Weights of a small transformer language model: 8 heads of 32.
Each number is 128 + 32 x the weight over its row's rms, rounded and kept within 0 to 255. Layers, rows and columns count from 0. Numbers have three digits each. The size before them is the row's rms in percent of the matrix's.

# layer 12 MLP gate, 1024x256, rms 0.0881, rows 453-524, columns 128-191
107:110164109196136091165105103099106138069128146119117064122163110160130141159211137164128110126118142184133179162077097126194117071197146136084108086141091158160110117142136099195149142102153120
096:160154141191123128128097070154116090130197070155142089147148154120122095150093105154113107083099120095176099135136096124189059126127118122083158148150125187125170037087157146136117136190191108
098:105062060099151066085140083114140069107105159116157145176165122111094109138114083123149159148059089149118106164106151130145114116118117088177131168116128138139141121151116145149125144151099144
104:148105171153112120104111082163139141161126111158076126078110094132186145153135097101116199118142162129174113123161069080138101110137162113141122043086122152083122135133136120066157135110144135
105:091138146098075141178153101103060148117131155067163142122124168157102161165136076129090186063097135150146163072135149066057113154074113129124111147177176139121141112136142136114057135098109135
100:159144110140118184140195152144106129095119178124120143158166095163071158130104147176179056085083103115144053104132103112132131104093147147078119166056146125123141079154173164103129119100158139
104:140100175193107091145081141101129144127144144118116117121171160111132114136125135140130119095172105100126121167100113134176099093070130158111146153140079157090157135144141177195111168124131127
097:121114155140174093157091114095091134190134185174161106062129146148096095106054117109045142161073136116083147198055159090104148081153151120112115093057115141080111175151132115101160186112122130
096:132096169217126122133166085109155103186113123069124146126128117091140160132087099160100107097151103115110117143139081131118153176094151088132161155139159179152096147177145160065138158112089089
100:128162105109117154131175138192130107136179134111161127113155098108128140161116186130122129096090136157099151119135118122116078138132041177136158094078155117197152104086152126146129109080146141
110:090127078082116073123109129092129117130130150160126122155144104108111121126114114124086166084050164123093155124146149148143098137098104105171118114146137113160116139155088073069131166091154104
101:138067116111122149198144139109157139167144146121121098097153128179172109078115036121176188111131150167126108145128128113158187146114090210150101119147127101169112177165063162120070160167136162
099:135097122096144147128193165126156120077177154107170138144164115113092113134092163128110138163170114109181103115170224129154097121065108134139114151142184055126090131135155070125191095146144106
099:174163126141152164136169095136195132176130128112146161196122067175071113125122173189078132169032101145142124109076093089110097044149135225157099173049154140074135098140162159097136140169082148
094:155154111130163143138114103114156107144148154076145060082182195124135117065136089156095158133099137118107108098115070076128098159080185155128144130155192145134125138060133142095155096115102072
101:138132158096200109115140127136099132186105133116133121115188072111146087152138165096070104102164142098131158165090211091151104124111138084120162148120166123084079116147111145150132175062163182
104:128091140077119177140094103103165119100153106141158184142117132070169161082146162176131137107116168120124171150109133100139076125098145115059145106105219073142135110130114080140137177147160136
097:112199123139127108064183129118137069133108121093137097087154128138131118129089090125105093151107120087146138148120172096138105126101137115163076196122124110093064072163160196131138077071192117
106:123138118107154099138131183168135112112141127083121102058194116130111134152058149075123170197134122143151172154027124101115152113140123113128160064127100140142139154101170155188079128094113132
104:109145150123112142149120103115194099131183118062157169131120165102154137142165114046134178121139128121072136145100147105150182146107193139090179154187154162154124112111138173148208132156141038
104:083134134194116162158189169143136095233124121225142054135151108119082162160096214161145122139208114096131109146043098104132106183127147153087136148097146150145108131125108144160127151094137128
106:127154109182096139157127068109158145189105151075145145123155093089098159111108148129160063181071139107078100165158078140161114096047136133098136070170134122092122118117131155091116141096144127
101:091115099117092162101161152097162118167101109103126080109186138145109050116145117083096078124168126055141157111145130110129106119148168071077133093111144103107127108135122184151145073071175105
100:107118119226171180148148166144043135194129164111097148127077152156103082136122125101116109144143087157101149082118160111124097073134148145144133167114156175112164131084128165117133141139119118
102:126128114156104128101252120139188139139152151148136130078174101158117121122071133164167153131171075125104122116181114174148143159163122103191092166093128107186116158139098060136103185105126112
099:126099108147073119135108077119113092214105147129157142085142183123120113089185111166132142122094170143103135128085125059164175132150065113107146127074146161104100114105108106163135144123141173
095:099147148157118118119095153127103119095112135124096130212146133168116056189119098161117120129093069103097078120078194136167111149062107125135151095114074170086151131099140084188090083119176125
101:094150101175139142181156134162147182087105107126131157120117102111154107099150100131156139113105146138094142087134100176131161108133164155130195110104092116147145128119110148141107157167146136
096:112160128196126148116104161127133138081150113143138170129202107136181096150150085123122142089157186173096093123113119095178119092104147111152151114121185115255131155189087173132121120146093100
094:165203109090136143088136147090201116157073162116154143104135129066141100094136137130086137167135134165188102153170156115100168137174125125131139100120063121127138150152145188118084161174079088
102:133166124149118097127217112100129133133063172144092117110076146149124162108102170136086076182205102137129139130149096101164125122167123124175121147131105130144099130130084159141118160032107127
101:113126110154115101131154142123125085086155086200131129159181113126103101127145108094046122137087058166165092153169196119185125208164130094125099121156155122180074129126151134168156129106152136
094:109104127164152203128123139126091132108111120086070110112119125114134152145177148096111116054131137126152167125106073190085128188143123140163078158126147195087125119142100142099131118168143138
097:157182142146100156111121101123078080092177158133164135166082148138104135088111074127076140104061125134137109136108094162119165086097121114135157184060068102152125103121127116130119144110176159
095:120137076089112136152151130071113092170175143128133159119110088172119151115123097085128106167158163110113093082155211098159102150092126123174115090093151118149121147061178176183125123150182144
102:054098127105118159123128136088129167122132121107087105130154041127137138174180113130120105170152174179112137144083145177152095117155082134163157136218106138104130164147058082139151140091173112
100:126186091119102122126135174160113126171067107146133106116197132130104070123171139089135147105164109109142055140124131127147106135165173146122108108161101196079081157139113185135147179119158162
103:128129177116122150149208128143189171115085149094091170149115129122071099131133143181088168080125076104154174142094136132189135131131063197118153073137092129120148088181153108143108151097157065
100:162099108062142180174075127111159165104127139097130152114120111178186136147124112134093061118139133173158092138109154120100215078127110118088096167107131110205154110113105122130103158161204110
101:161181178116077110153107121125202170120159112114116119158136117138122106202126068102108106152084121108134139169169185159115099115119156116135150127149110066073126162141107090098098185165119100
094:144088090107136118156098123091169082108119131098059090103111108138143150112067085109144158113115135150097079120102102139109135152131116082205078091137081117140124125131132086088092143094172122
105:130132129138061103086139138136085085139135083084200138103107151157169093138077142118119097144107074175073099141112130131132134113144059133166143145105117143089105101124121125169116095043125149
097:090137119134097121126135163108152129092102135133053116114059112124097154118123137111151200170098092114113168079157084142168141051190074052159130109116132107170087166076066109200160169138109133
096:184136085114181112160145131182104153082114165156102113138156143097095130101132155152126072141145102147186092149109206125112137099159079144129143190160156150123171070099103140125075100111119042
100:142102144110174149130106104092171125105123118077102111088093155121149153148111131155141170145156103094109148096122155144189120153131127124159157134162185122103138145164046133159076187145224135
093:148163139200123101133130157100159172158116135158149128143157025101131159073111154132142096110190083081062149094148140159151104127106170089137129153147142183184100109097181148161128171102139124
098:156116132111165095161137159201172122115156128094085108133159145091169137202040153121078151139111111188121161163161137165166098134169114102174151137075132133170065119133206133119157093097152129
104:127151152162153168106180097212138062130154083153113140128131151130118105173110172083074120064145123120107096121128093122127165125140206141109162145118108132142168132094196108087135120148147193
095:104078184131157122127113127154090131076082165141102188079134168157100124124079219157152095106157151132126120177141086165129127162126135155050155124143158145110101117117138097087144138119095134
106:118149106145162122114122103161158143119117094143104130138138153187152165099024149110164124135085159145131142109180121129150158124101165130115123112069106093158128122095082100157137116167085178
102:176131150080172133124108098120171186091086095099125130099121191105055132143152089155124142145105192078101114141158120202133122154147096091139175171149139120155097060088099137152128083137141076
102:104095147139106201104124144148135184167061119120133147117123155126197171195096140123095127119111096111123111126069159137106111202124119152124156172111147093142104097141103117141182225157128158
094:095181118135139149102144134085126136063134142153157138111106174101166125156137108106166161129117138142107139105187166084161129124144137136179184120134110168122086173123091126098175175129141116
096:164125123061090071141134146116125142059195169123124169119104153141163097084136132117105129133099141114141206110053080121153110143110131135164147117112150109165147096126089109083097144165093133
107:154127086108129125112128144111101148142151164193090141124099083193162098138173162163135148168133149149152159134172087080185128184115099096118142174084110113192123094142129151180137183115138148
108:131151123078081120142172112144186127159175187147131133170141106082070150093149129160143164142117106187143182088157122129137121131126173084149160129142125150079130124142121079125101143102158119
098:116154135092131127115140131075160134115133148108178118108093112109101159105143107089101120133094088156114161150129137190167144095142141134075105099131118142094128177175086169137108153095172081
097:171136157138204179145066112152101163153126108108153108116090104144110167098101169121143196195146156162085129209096208127160131143143115142081075120131109148082106175109159140095106076041135083
092:085116122150146062113128087144106103088083126094133129176173159131111047126171119131123166133066081112119057147132175100098182134089124157093126194096081129109134154108121094110114141102163113
102:073134047149097156111149152171121132088083086138163143122100103118109030111087104121187139143149190139151162111073170134131117098158187124159140140143091122135153090108107092121083139083174058
095:190151082148141181159159111083143134128171097102120140076104110147165116171153137140122123150108128151148139085129177148109157120087120095106135106118077076149158168120127138085129119104081117
104:127140088182093098103116138173086172159056140116151164133118062159121138109110107148193136116095133124150067070073131106117139119128110132134123135097181150088166104115158149076110167117175073
100:127095109148168078174147115118183130077151128108117129118102107171088113134119047186114146116174098115170091128157110157176162130138134146143175145109128110156099088107112078167199127175137136
106:169144097097127105159130125122139173113158168122129082097121159138153111105092144144072089165142119174108136160125137108093166161107150110102146122178205149090135145165135101101105150126146108
103:110159142154117131155176138100150116139129074108128128076102145119134161104083174119078170111142135130131078174110154004175153132120116133125100115126083148136080106125115104090118138134144094
097:132111085120144072144156173124143178170145129136138159133122163131150186082136141114059048165042079105098121120157125153123099145127169129076127122111108151139112162043188132133089171086145124
089:136105095145087181196068124147177140079142127103093087103084119179125132154142114144137166106065138095106171142108119094071090120173103165152112119219077106130154118101083145162120183126128127
101:168171149076140163092128159083072153083107124043136138087139214107181151178139135129118133164136162190182121124132138184125124169125089128085096106174134125144137123094149096149099127158092106
110:132190162131133104223136108025120111052125129172124114126096154093175093229090114105105126180172130156115115118112090135084164169113127087141149124145117154087141099187133164118078146123153140
098:051130167156130141146128130090168233160113153120130098145060154136205163134093131109101080154158096094075127096109130146115102146153113156118145094148133045198164131160055180128136149111183131
098:159174182153108121106159119216137080170153140132053092140080124112164153133108157102133119138135099121164147103175117110141130164138098104136085173148127072130111117178132121138118160110124085
097:059159077083148139096109072128162108131142093094133109073135119114096133180100199217186115155086166144158149085140099159122093148114105081156072128122169131111142133129119104201109131199139168
# layer 12 MLP up, 1024x256, rms 0.0963, rows 453-523, columns 128-191
098:161117108109156114128129160165126158151138145141092196069068157106125120169098068108095152148106086127219102146101103113113107092106101154097108123154123114119104165139093151110087120135096133
092:132137090167136083124135151172120149129136155126096153112094165167118128159125101144110082141105085104154118154104127102062107173144122124107136053100116080075177158140132118177136098115099184
102:189171104150128121105088103138119114191158125123134095166114117110142169099136097120142114080140134099124094139106106187197168162099115161162138130119122083081139088096130119126190119160148116
102:153113140117159117148075122129122107116136094204103148143144152182147133142181110144161155152087131119109139084082123176128109127129092069156136066171136133132134099084139136062131172167152123
102:164062100118083081112183079103142090077059127121133142137147146109184128149087053122081206100147100172160119118126117116109162082109105129169122126154084122107128116105146129140123093098136084
098:130063126121094111144176081131090208084084169152091161157119124150145116141159171132094091064134130108117080103140140138146049126128141055100138083144170147062138143128079123128135145104104137
102:174141073140146116129191124127131158119112165144131172103086156143071113140184163132123140130155156090135075125150105175149185124155092141157127214145116074165145129183105165148074112147102139
103:136181122126104233151139077209193084092050056106169143091098125157092171120131111087098135134067071111111127111131125180110147121113149139118161113128081125128103190123134036102147210172135131
097:080120072129055093124139108208092100094097116158112167141134139163110112082160174087125123144147146114101081150118168097112182109141116118088118100110109121200158090140125110089183101118143121
099:150148113072138098097121181109118127108126174119125095145093123146144142147092142095183115111079151114093095048087167124091129100162122181102147087144143176121103172185131119131109122162164111
095:142125134091137091156053165152070091172133117193122100160128124168086118088165124096099126236066117031208074161128110156110135123106173132081110134097106149154136111074084165183139156153085149
095:058100129115098083093100110120070108154180118110108144102190114151140093102124090093116156067109153153092183090187118151128089125168122151136130081111125133166151134114140137117112065150131087
091:171140144081139112112158104127102096203098125151088149146162117153128109118162098129160126120133105085125119107124184158141149109117115162104119110067098167072106099146170143120080130144101163
102:146141159138094029112159132168138113041105122168179100120159154097155111130140114091163181110108135154081114147158138114119141129192134144091141160134169115117173230132138107191113030136202129
105:129159075101115160127090090112154158131122140063129160126134135052119104118092148131136150110118131086154104176145161112096091167154127120143116130149110145170062154145108114139130113064151077
102:157115181126137124093126109070117127146151115139152161068135155137086157122163112170157134151139099141156135126171174073092169159148108185075141203148111141114100074121129152096133094156114076
099:130183109110148148105093132153147144106163115168153086098168121085102147144108129181166142142114161077117104092162112172095098105152084129111130060051114206103165119114099089110084134133066129
105:106077166153162075132106070139168123102168104074157146140143107165098131146169097177111078121137083115179151070155187118163160100104112132124098154117116176116131077117186079154067108108141140
107:194140073147111163132139150133125140144141132115166207100113079138100118140133125113114127108112128080147141060126179147067163139194156157128152149044196147167173085116155097115065095104112121
103:104119131123097134131135169074094100127111138145161107173116125153122095157130142106135114120157109128064126127130171143102096123168141109127122122116116140153120151114153089143140142140114087
104:065178175080122122117144090112094136155150145098174108104078169139088184125139153186107142108161095110126118094124116116130130148120139081146140094163119089123064112150149140106110098147123174
104:105097068181195173151128092165143206140106154118155123145127159109152100085132134098198131123107101086102113106160197102104151158163167164147176140123092152079120157153143149110131177079176113
100:191141088073123184114095160176090047095061111135096109135088107119069241139133110095113122156187119055125129142121173123084089144172083155100116125158121130123149122083116089108153117121156119
098:173102125092100094158127133172181089101131180141195154081103162164112094100120143139117106128174111115126127114135171170150122141166125155110141134143105131126071150177148130167131120147183140
100:089207150177187177112145166157115155152142113150137159098136194113136144101175128103110096080089131171177135124148146129092123154125161060156144096104118154137100197140132155137093172118165134
096:159144132128126186149073139130155108094174135115155139082162089075138159131125078130120093082124114102189120099125092144154063127122202145141161135175134134159159143115073123133121053137148158
104:139134105144144135094129119092086131088122171119141148115131166144175125082136131129133128131129116173156094166153156076166090122130143161109129132146145113106141153064136221216169173119075137
105:117134170127088141122143163087136114111122123121118106137088139124151150092108042110129113129159151104129165098129142135129178143168150156108126124169102136123091188177153140152147103167147113
105:127119128132129095149105106151119096122171137152126157108134128127134106085143124183097141154156097028121134190190146068178149119179146129146119096102110192154130116141138105132125165170125148
099:141132182135099115115114153141127077134088075122101149082128104115144132113126130060071152110171120145151123095120145154147138135124103171086109069117132132082142166090112140104180144120102121
094:144090112142123105164110117133142179138129124089094134183148135169122116088132138115048123150111136106138149042099133127083130111176118150176114142148123078180116177187115142114135176133139100
102:166103109130113151121073111056149103173078134143112117128142124160111123162114172118161172121133182140119167184142117124129116129127065146094112105140109143191125135128112146191096124140161117
099:186102189115125162138077076200122098109170154131130092167140100138134164192101078145098179122177160106121136053141084163124127120129106145118111076102100068121152166129124104081150152084123167
103:187180061123061075114089112150110075110086131113172081117095137067174136145099129112156092140132192183123129158148081100133108129161172164125187157102137109111131156156078084166138124110132075
095:144158125169165181183137083098097092158147136127089106181161150169155156145058059093172104114144155144141136124177138119080083125154104139190133123092126123149127118059069153083148194117127148
099:178097133142134109164127143090104147122098084155058160088068093095237086187122149122145105107078103108096157184096135127127141128137108146156139087175149128132177189094163152183114123146142167
096:148147120111159137097155132191161131134138144043168112113106094087121153115137072141139114155097117152095154195113181171145137178108104108103159137107077105116139120096108135066097103102159147
096:096142111060113183123138157082092111073108066135135104151113097167142093203113131151064134138109082154160148092097140097143145169100179128096097157142114174098179092140145120100127141106126095
100:131084100175118108122167123084050131129160122175151144168151108118169164115121170116115101129072161126161059151134168130072107144155112113155168151127163168151158186219163119155111153142178100
102:137133159121134111171150172127175076142134142052123157157104162147160083116186093183151169141117106111157145150107131084136154167147112122160104151134110161121097146117096125176056171105139082
095:091137149144080111129137116168105163114135083129145121148075128197138105141102117179184106142186172130068128115101210170115135152139143143101127158220179115132178111117118064156143100113125114
101:180121117223155144133104172154081121142086126074127122067103138133107142159139151146108140110151112121090116149159129109110144109136082127162117152120152108124123083178137159115103119059129120
102:147160132133102200132107168133136118142138087136187098141129074158092135120110148132102142139145112127215150085125146114179105117208123113131112175089167089124149101134075114117163157175145178
099:090142155091095149135138080083160125118145131142121088063185101110127150140083070075155136142121127150118108111168114061129139120117093058109086191176142160101121159104121124131050130141119137
099:126095126105135155093187136163140128099123111069103217060142123094163175141104171115103097117087172127123143161074133116119080140186073191038110130145137165141123103108112143099185126133140179
093:107156111130139126109082084165160079080193129135148130069108143118130067173187124121115138140112161153167133083098129142141061105133153109115115171111138101161099090138080148128110107060142127
103:127134125147092090168156096164105164095133143121148160094148140118180137123089081071196099153136085081064150150123162195169125092144149131127111158135146134122123171131130161123154164105107156
104:113139112132091109180108093143122146121060104083070162104170160058120178148163137142141228108160127126110180057095101155119180120086164049096188165212138123156141107097150138149097124166113130
097:133118171095137083137093148135121113155122119149151118078093168167124088113103116091150157127163136125183148128139095089092137111194106170094171156104103165107146179133143170176136159094159116
102:118175152152117124138119181172108129192164144187141163122184092094137086144100112129083112131170100140113090123097124173133097111104128181145147152149148128106146087177168103143115132088132145
105:140085094119108152129127111164127102070134108190111138123089142102107132169119132132111150147146149155076213115182131148092130130127112181086090177156110151089144198112183101083123127158132106
104:116161113149110119118096167150133063144165154108143126159142156150167109143105082154123094118139123141122119092153159079127151106143135098155108070152116091080097115162164143105103135182141093
094:071174164089154116151117109094160162103074130156128152112151130193114099155126115153130135108161126086174129097194128203148119122114074139144027131154200155070102092092137125131136114168135067
099:097127079135166105167139174094192136154122135079137141103094171120122141120129102109166138138151112127170113135137092105131020134066070160141104138125173156084144114157095147112102045118121122
099:139111111120121130152149095171162110178110085117136195144118171108072179104101124149132117167118121159049086193135181076130148143152112145092123110084078090062143123137109087095160123170142177
102:185129122105077143113089166113097164127150138101142115151156102120125121125155207140161105123116155164101116116167153126099142180145135169128138157151115165053156139123114091098106087158144138
098:118095138104145176123073143145045128102179106139142132080102128160097137138116105068132153106127074122110108158146142092154177098116107146098155118138141140138145098172143131103149110110153163
101:176168135126152154133135179123119156116157143056163168152084177111129104058070182117061113106127126192170092156085103152104058149126075170110168151097092123103111134116150169150170176110099128
095:151213114158156150151177174070086134104177114157155135117069122094160150100145175133143121121207103078137139146088117118187080133223170108097145125106155142119156135152116161126105161128131092
099:183131107105129092132134138196121127088133114119196131080145172172136091093034127092145117155120109147149109166107152113154129106190103115110146117131120075128164109123124164125145111103122073
097:167104098119109117068103111151151137133093149181169155182128181097141152169121125141106122075135072204171139089168135105105065153148083160120141142150161134077120153152119120151099095151119089
101:176137163139054159158139143150126189126131135152056176118127133105158163181129074103182126119163130170180117132162124092112183122147131185192104098135136056093166125110103155128128142134112160
097:134127106180155152148142129125145189141138127178143157163118086149137098207155155125184121136087074181116108176127173058170153117123153156122139113139131161086105104125166102106083143174106153
104:122117114136127071115161123093114207188105128129168075120104119103170126118116123103152201181081133097104112169128099078116157162108144090132153063128137129119172159130132177199099133111130115
101:141129133125119134064112173116212135143084084169160156140149111126104113173082092154149135091134091165110117139092140091090171073142144150162158082089126147167138145134062156118115177156116152
098:167116127144124161132168136141084159127104121146087150139116165149069169139138098149141084196139108131156151074156135120106094072107155102145148182095130128138173156038130137088159076187128070
096:107103099101089105150149131093128109194089142137104133094179110146127109110125193130156201187173093175120118124148095203153120121166157109137105110125133162147141119100220128137152163137153110
096:123141118110065150039167137088154077098089169109111064164148093139133137093157067124131124146102145086141142100110123111088164158033195135132094142066159111158133189159113135134100098119080136
110:165180138131042164100121203115105123106114099143128113120131159118168125069145127106138174044095051156183104120120148143141127152149140148094097072131097194120119103062096147139096149133111133
097:099126068174113145099193140108120093089063105054156123103094145119161122100128107056100078038159152066071080124118123150131132089095134086124150061137172067082161126092108101101154149181130105
099:120091149109162171103126142141163133117114080087113045147073182155112149136130099130047132145115090138120138126101112122135123095099115126222159145165094157050157137183113156106160103151100153
# layer 12 MLP down (transposed), 1024x256, rms 0.0239, rows 453-523, columns 128-191
104:128133152097146117120143094204051170112085128105106162084177150187094057076137159127110189137107106151139179106131146162163086117107097117118128146082123154116089124088220174116132130135170156
096:180100164117153108127128182112145162063128134166139072108135169097127119178125074143118147122163126158133074134073078107178129151117145119116118121157078199161101093101200113163144127104127105
102:153107127179074152123145130117132065160113127132107133065149144148133109118165069100165111081130131073121104142118133155121166127136189154175128183099084148160126146157061122146215149111120144
099:155098139112106102134121133137148127121153143138118100125134111096155192103170118137140092126170167088082099116100118075164190106143147105163131126114214158119176131138101154119162146120125196
103:095094135157141102109165141135114134139161167090150117123141088100114154129147157163166152113102195138166213119110109188122131072141122094212150113206108160170141107111126129142108133116122127
090:136149160156132121118150129149123123075119105127143119175081142117158151081141138177120146113121092139087119102147132124152098169129211111153085048160095136151128120139133177177200092174134068
103:177087114095108072083170147118161160125170173140191174174100191152081107103097183079163121144125126125151157099124151165096148138156150189165136108178117191147130169139119053162150129184112111
101:083083104123123104157097090119065098144102203131147109110110084161157103154108195138220098162172101089175141148146066113112128150161099085115131120105112134101123136110173152147154085122162217
100:166144100057119144148112149170086188109128155156118131171176130151120079073106102109150114189157160109182138120089083141135110119109111142085181132164115156113099165143163139158082158102124162
094:109080114123137178089182150116079184086173127151175106169119143111081122139066106102115152097082157092138135127122109089159128166112177124068134085092077088153113150152113158156124161157147108
108:124087126090111081134144083099125139104149077119158125125107140173133161110099143137119107179096115119116139079065166068178127123144146147033148136183144164104097121100115100148120123157086136
096:100147105126134139088136111100060150114225101159170097123125079129122106157059149145119129152114137100113146101101123100139112121192128171111150143182117099151175112078149121084128138046070153
096:093116109072107131172164119152109157132148144080109124134129131150138198137144066068058153101057171107121156114082076122163100103155160086114157136156105138137119152111106139140143156138152197
102:120101107095085132157150140140071157112185116102102100076180082105149112110113121142066113118121126139097160128146151114171120110081137106105081136090136123117145103154144131202156144129141117
096:111079053165126175145189137155165114195177143129163146174083112205165086109125119063097146154101195107184156118151157098102078111107163140163115155093204129056157111121205102144137141160146170
104:095128113183155111150114095096179161156110080122038144153072075106088181117144155106110133098080132147105145179130178095093132103111185073167134163075171203129176132198122165116137150159143137
108:087113126164106130179130121116064082124129055168096131095085153106184177123127099167170145058091100141198183123186071150123178136184087112194132146146150149068134105110103134147073156151098125
101:108117100132180085069174099166154164113123124132136131109188103112164165063144083135131137130118136107129115135066116142118150060182143066102088092106117087145121171062089175104125099090178127
099:127118126179101123079134206134085134129154120142109192107127097110098230151122159132142098146172129076085090134124110180084133125139137154146131161145116120152115122084124114166143161126145136
104:076162096095114118160125127057142151172064162117086154114188047112111178152098122171141146121155090186165138097125144127106131102111055111159163172142163097080149152166102140135156094143151160
106:162112182132124141183057147190109138170133131138110081099100175120174147133139115134098116137124167149121062125090140094156136136099142161216139162117118124164139109137132122122133140073121131
101:097122142166074145078085142070087106144071131121096093115125131127134148163090110150144112088099105152075114147126166147143122097098128125081132056134104167086132140110152121143080117116148180
101:150139094097136168120100130169129152154073129120121066157194130121108079145105112155082080144135121091089129152095145088126124162135087135086171091127184166151113117140143076118135105072062124
093:102124119146129090184155083138142129153111120119083041138138064143157121110148141126129132157183186112119114127069140101120127110087117125166123115106146111174187090107093135075102188085119135
098:092123130086157118108096127111172108134081115117112157149136090135093130073145120103125146122083135152121166120064118160157180177135109148090109105091107145142113102133125132101172165160073150
100:142125083112142113155147119183105138086198119068114054165134074113106079156084135088118103089117124143112107180150096111117101134071151109195151153150116064138133198173161065077166169095157115
095:138128121138148121134131168124075145064072095109132183134145113164067169115117070102147156126097088141194120187105081101128123115104126106127167113201064161101096139161096090123173155087140134
103:124149097132155168119121136133148106067187147077153133191145148153108147071125152163095140097150144122116140088083144133150169122169134196207131167142138156122120159147090075150128104143132116
108:049105153147190135165140161111163159138154142171159183099085137128054138110140106145142096137108146121084108166205069023138106093166153119114136104096147181100155100147164142156092137193132151
102:104107139158146106204117181148084143089143124102079115169102196095112103125106101155106134094055106091081118106142092130196140130081147161114131186140138117067139148092131097124110134090149069
091:189139140132086118101104173164109120125136074129098137099164127105106077084121088147102155157095090037124135122091103074094179105130096137159171074117121119101155178113100199125167129140098117
098:146145184130131123153135119183129038121114103101134132176145119149124126128072198076142115107194154123155147134108090133134185165154086148106153125069139170187191086134102123135219090101125114
097:114200060158146146165121127108138138131099102150129140052117063153151209122082107101124181162111142158093057132129151184085163126125107139176105101114132135121108152115107121124129205139073116
103:151116132151136117087101163107114210233151102104085120106168150092137147155118085080063150172142140109107109127121055205131174089147153118118145153136119173102165162133116067069155159129152095
096:109151094141120184156074142087164095118230106105116123177159086105109215130120131093146103124222141183101150111117125110172123117155157104191126103076129128123108167104181147149168097129143092
098:193111143189126155102130133128120137120114161138105148164106141111095064088110146146138163122135061100124131174207105114152128148184119130214138141164146110155107100157097107135126129115066088
095:139142146118162115156174159145113152161147112196095120112164098165153134105081090112143130075161141125145117096144146154126152074121105157118036110130111155136172150129110120094167114137124087
104:106177109084107164171112082130189087107151116140141135162145117144141099124179060198157141128106123151147148094105206173123144117112109129132099084140130135159155137135168122138130131136159127
096:155023117125147101107074167127130124149134130091070170135141132124118086114096109143115086120100042093114110097140158111148079112078148104146138118164141213077153200147192174088189203115109154
098:131114084118133157142087132134161128156132146146167098140115098137138107181102170143128087110121116131159096156129124043123193170141134137127085100103126150127143138122120166069106153157146074
091:120102101042167171099138108213136151140092102192131131133116121099164045143139069128159071090142118105125118123156080129199138105102107116192130119110118103123119127128163108138121100102131142
102:135125120170146094125172110192171134195062130209099128128119130150200145111191114154129171139148108163155120136077114179153121136161163104220070146080132124132049149127097137082162095170143079
103:133178170130132161127120120152159151129150107137109148142122160172151172172196117182112070120113150111135099160204135133216131162159098118199105121170110081106059189119141111170138123126104166
098:118154201130099125193132105170034096097134165071114107168106158116137099097160064124156177116134136126108169072140131084135140099169097128192175091133138169207106134105109126177108121121128115
098:143166150109134117148152148083102129137160058187155106129181162088140162162114139105116162141081089122091098170117084089105082050187107126125145165127142176141091146164123148098159095115065057
090:098137060141140129173162164137128162120163122152110166096194159125102107131142141155144141112085078128134129146063114104120160165144168180109158095075129099099122198168099173107124171119128094
098:183166151156197129205102053117188122160086095092079088107144069139150126191133130157129083147092123125184131133141117052150113092158129112193103153084130118129151130125117113134104117097099052
103:130119019143094213133141126102172152139159131155157172187102100167140112168166077166132117119090152112115160155153147135128128145163119125090157135128094135131118188065087052147236110094138134
091:183152105065152169155129126152183185140134141139141113085142122145192105102126040146145144068115140127157186090042063086170113040139140127085136094120135138156096155106167144128210139233159108
093:110142135122098121116108153040115064101080143120165084118111139116096071147166148117111092165130059082126128173112126155171186177105086114123117165104165121094107140101111177119152115105128176
102:139164113142120116184099052164170107172095145116161082166154108117074120162162148076152159119170150129152149094104062115185130080141090134117140123136127182187126119088126196165111088125183155
101:101142123131103176115137138099181112171139143139128119156108120120065112158075150100108098139194156068148092142140128125095118167189153108145155100074120151124110115140073103134087118153152143
093:135116073153183123151123095165071138099190150091102104116150089108028089112104147082089135122158123128069125167136161119138171108075109149116110102094143122132145092171116187109113104171115159
099:120134137137114065105092152135189087102154086149118158170092122174078085167112121163106122166114154137172144156147118104112109162138112111107073134171159101132162151096142142113136044094133079
093:112170157182050174144111155114121167101068153078159088177143114134108218114129141154162140113132117111135127125168080114134134147115092169122080099068175086152204151107151173091091156141114161
099:147177114106110098077147166161135162149081027152145087104138184165163139188161183093181174092125127182099136120111135087088154137141137104172136184149130174103129121149153131151109063092057123
097:128162175108099093188099170127083136091160176134149134099134077105115112149108146201181101180128122121110124091167115111144101184133068176125069157080152180156082120167145037122152094112150118
100:147099133173121167119160112113119179143152125137116083124132119121089107134121119106137228112124150087157131075083088114138181131136178135084147156137191076145103147136139121110114125130091160
092:118143150107096131082084103136074086085140116107101146138129171114076080102128145138030125161079135086102159077146139129149133164097163125108141099119100133131149150098087089175117196092204120
099:129109120093128150148138122083125165169106102138164134169074189192138169100141162078144162137106116115139113143084139130127127127162133101145079130185194184075146127142142154170092087085101107
096:167095072092139102128071100145081135098117095133118099127190109141124111164126145086051112111146128103152181165129099065125103174158076091173115065158132239129141167075150087132109089142119115
102:136135170118126189165131109167119101123105122115148137108135141147163099154171140169115136145163170138151089140107159101150115125126149109140094122145113087136093156147158158148142123060146142
102:214105118179157119129163127124134132118125133169089131140077123109096115149138137087185107149096149134100139114123172142112139148115124137184123129130133133133118132137099132089116118127085108
104:149140180173124120088107165089151168132129192092185100108092130074187105161137122141067159114112164100140139149130128065108131169116110093089087124124128147154119130149103131156120117137140178
101:046130091185171153177143131133153150121089125151118134094128158102182056144120109095150074186136102107151072082107148145121104094136126033141109158143144127087118110162150083119139131098168108
100:171172076104127134112078134115147101220148103122081153166146139164101127100135103113151170099137171103174100196092127134150202117102160115111143152176127080142120144102101171165135147160124148
104:130153139200120138139097115160150197114141114045132097129099148126179143192126108147147106103081119114076173107111161109083103139187175170036161135145105099106172164151087124133157131156115139
098:140189143106171134130124143121074084097138129141159109151110108113118152117143150147079136113041115152109075075169142147153145192144070098107096133122126135094149098115127097146143216101170055
102:102092096107135127153146111190151128135092156098140126163170124092074118176131161083178129147088068141164121116135127075162107108097080128140119162118097121128161141122126126139108084062144074
096:138148170091114131131057058194184164104129108124129141115100137126128091073151189126153132126090114088084103137152136108108128068188069155118142110152108098129145128126123183151063143143147155
096:113141164125134111103166131186121185157134160142106099081143098120140139166159080114189194123071109115105150103138105142110094150101153113111087054113103085098130131124095134146123186114235122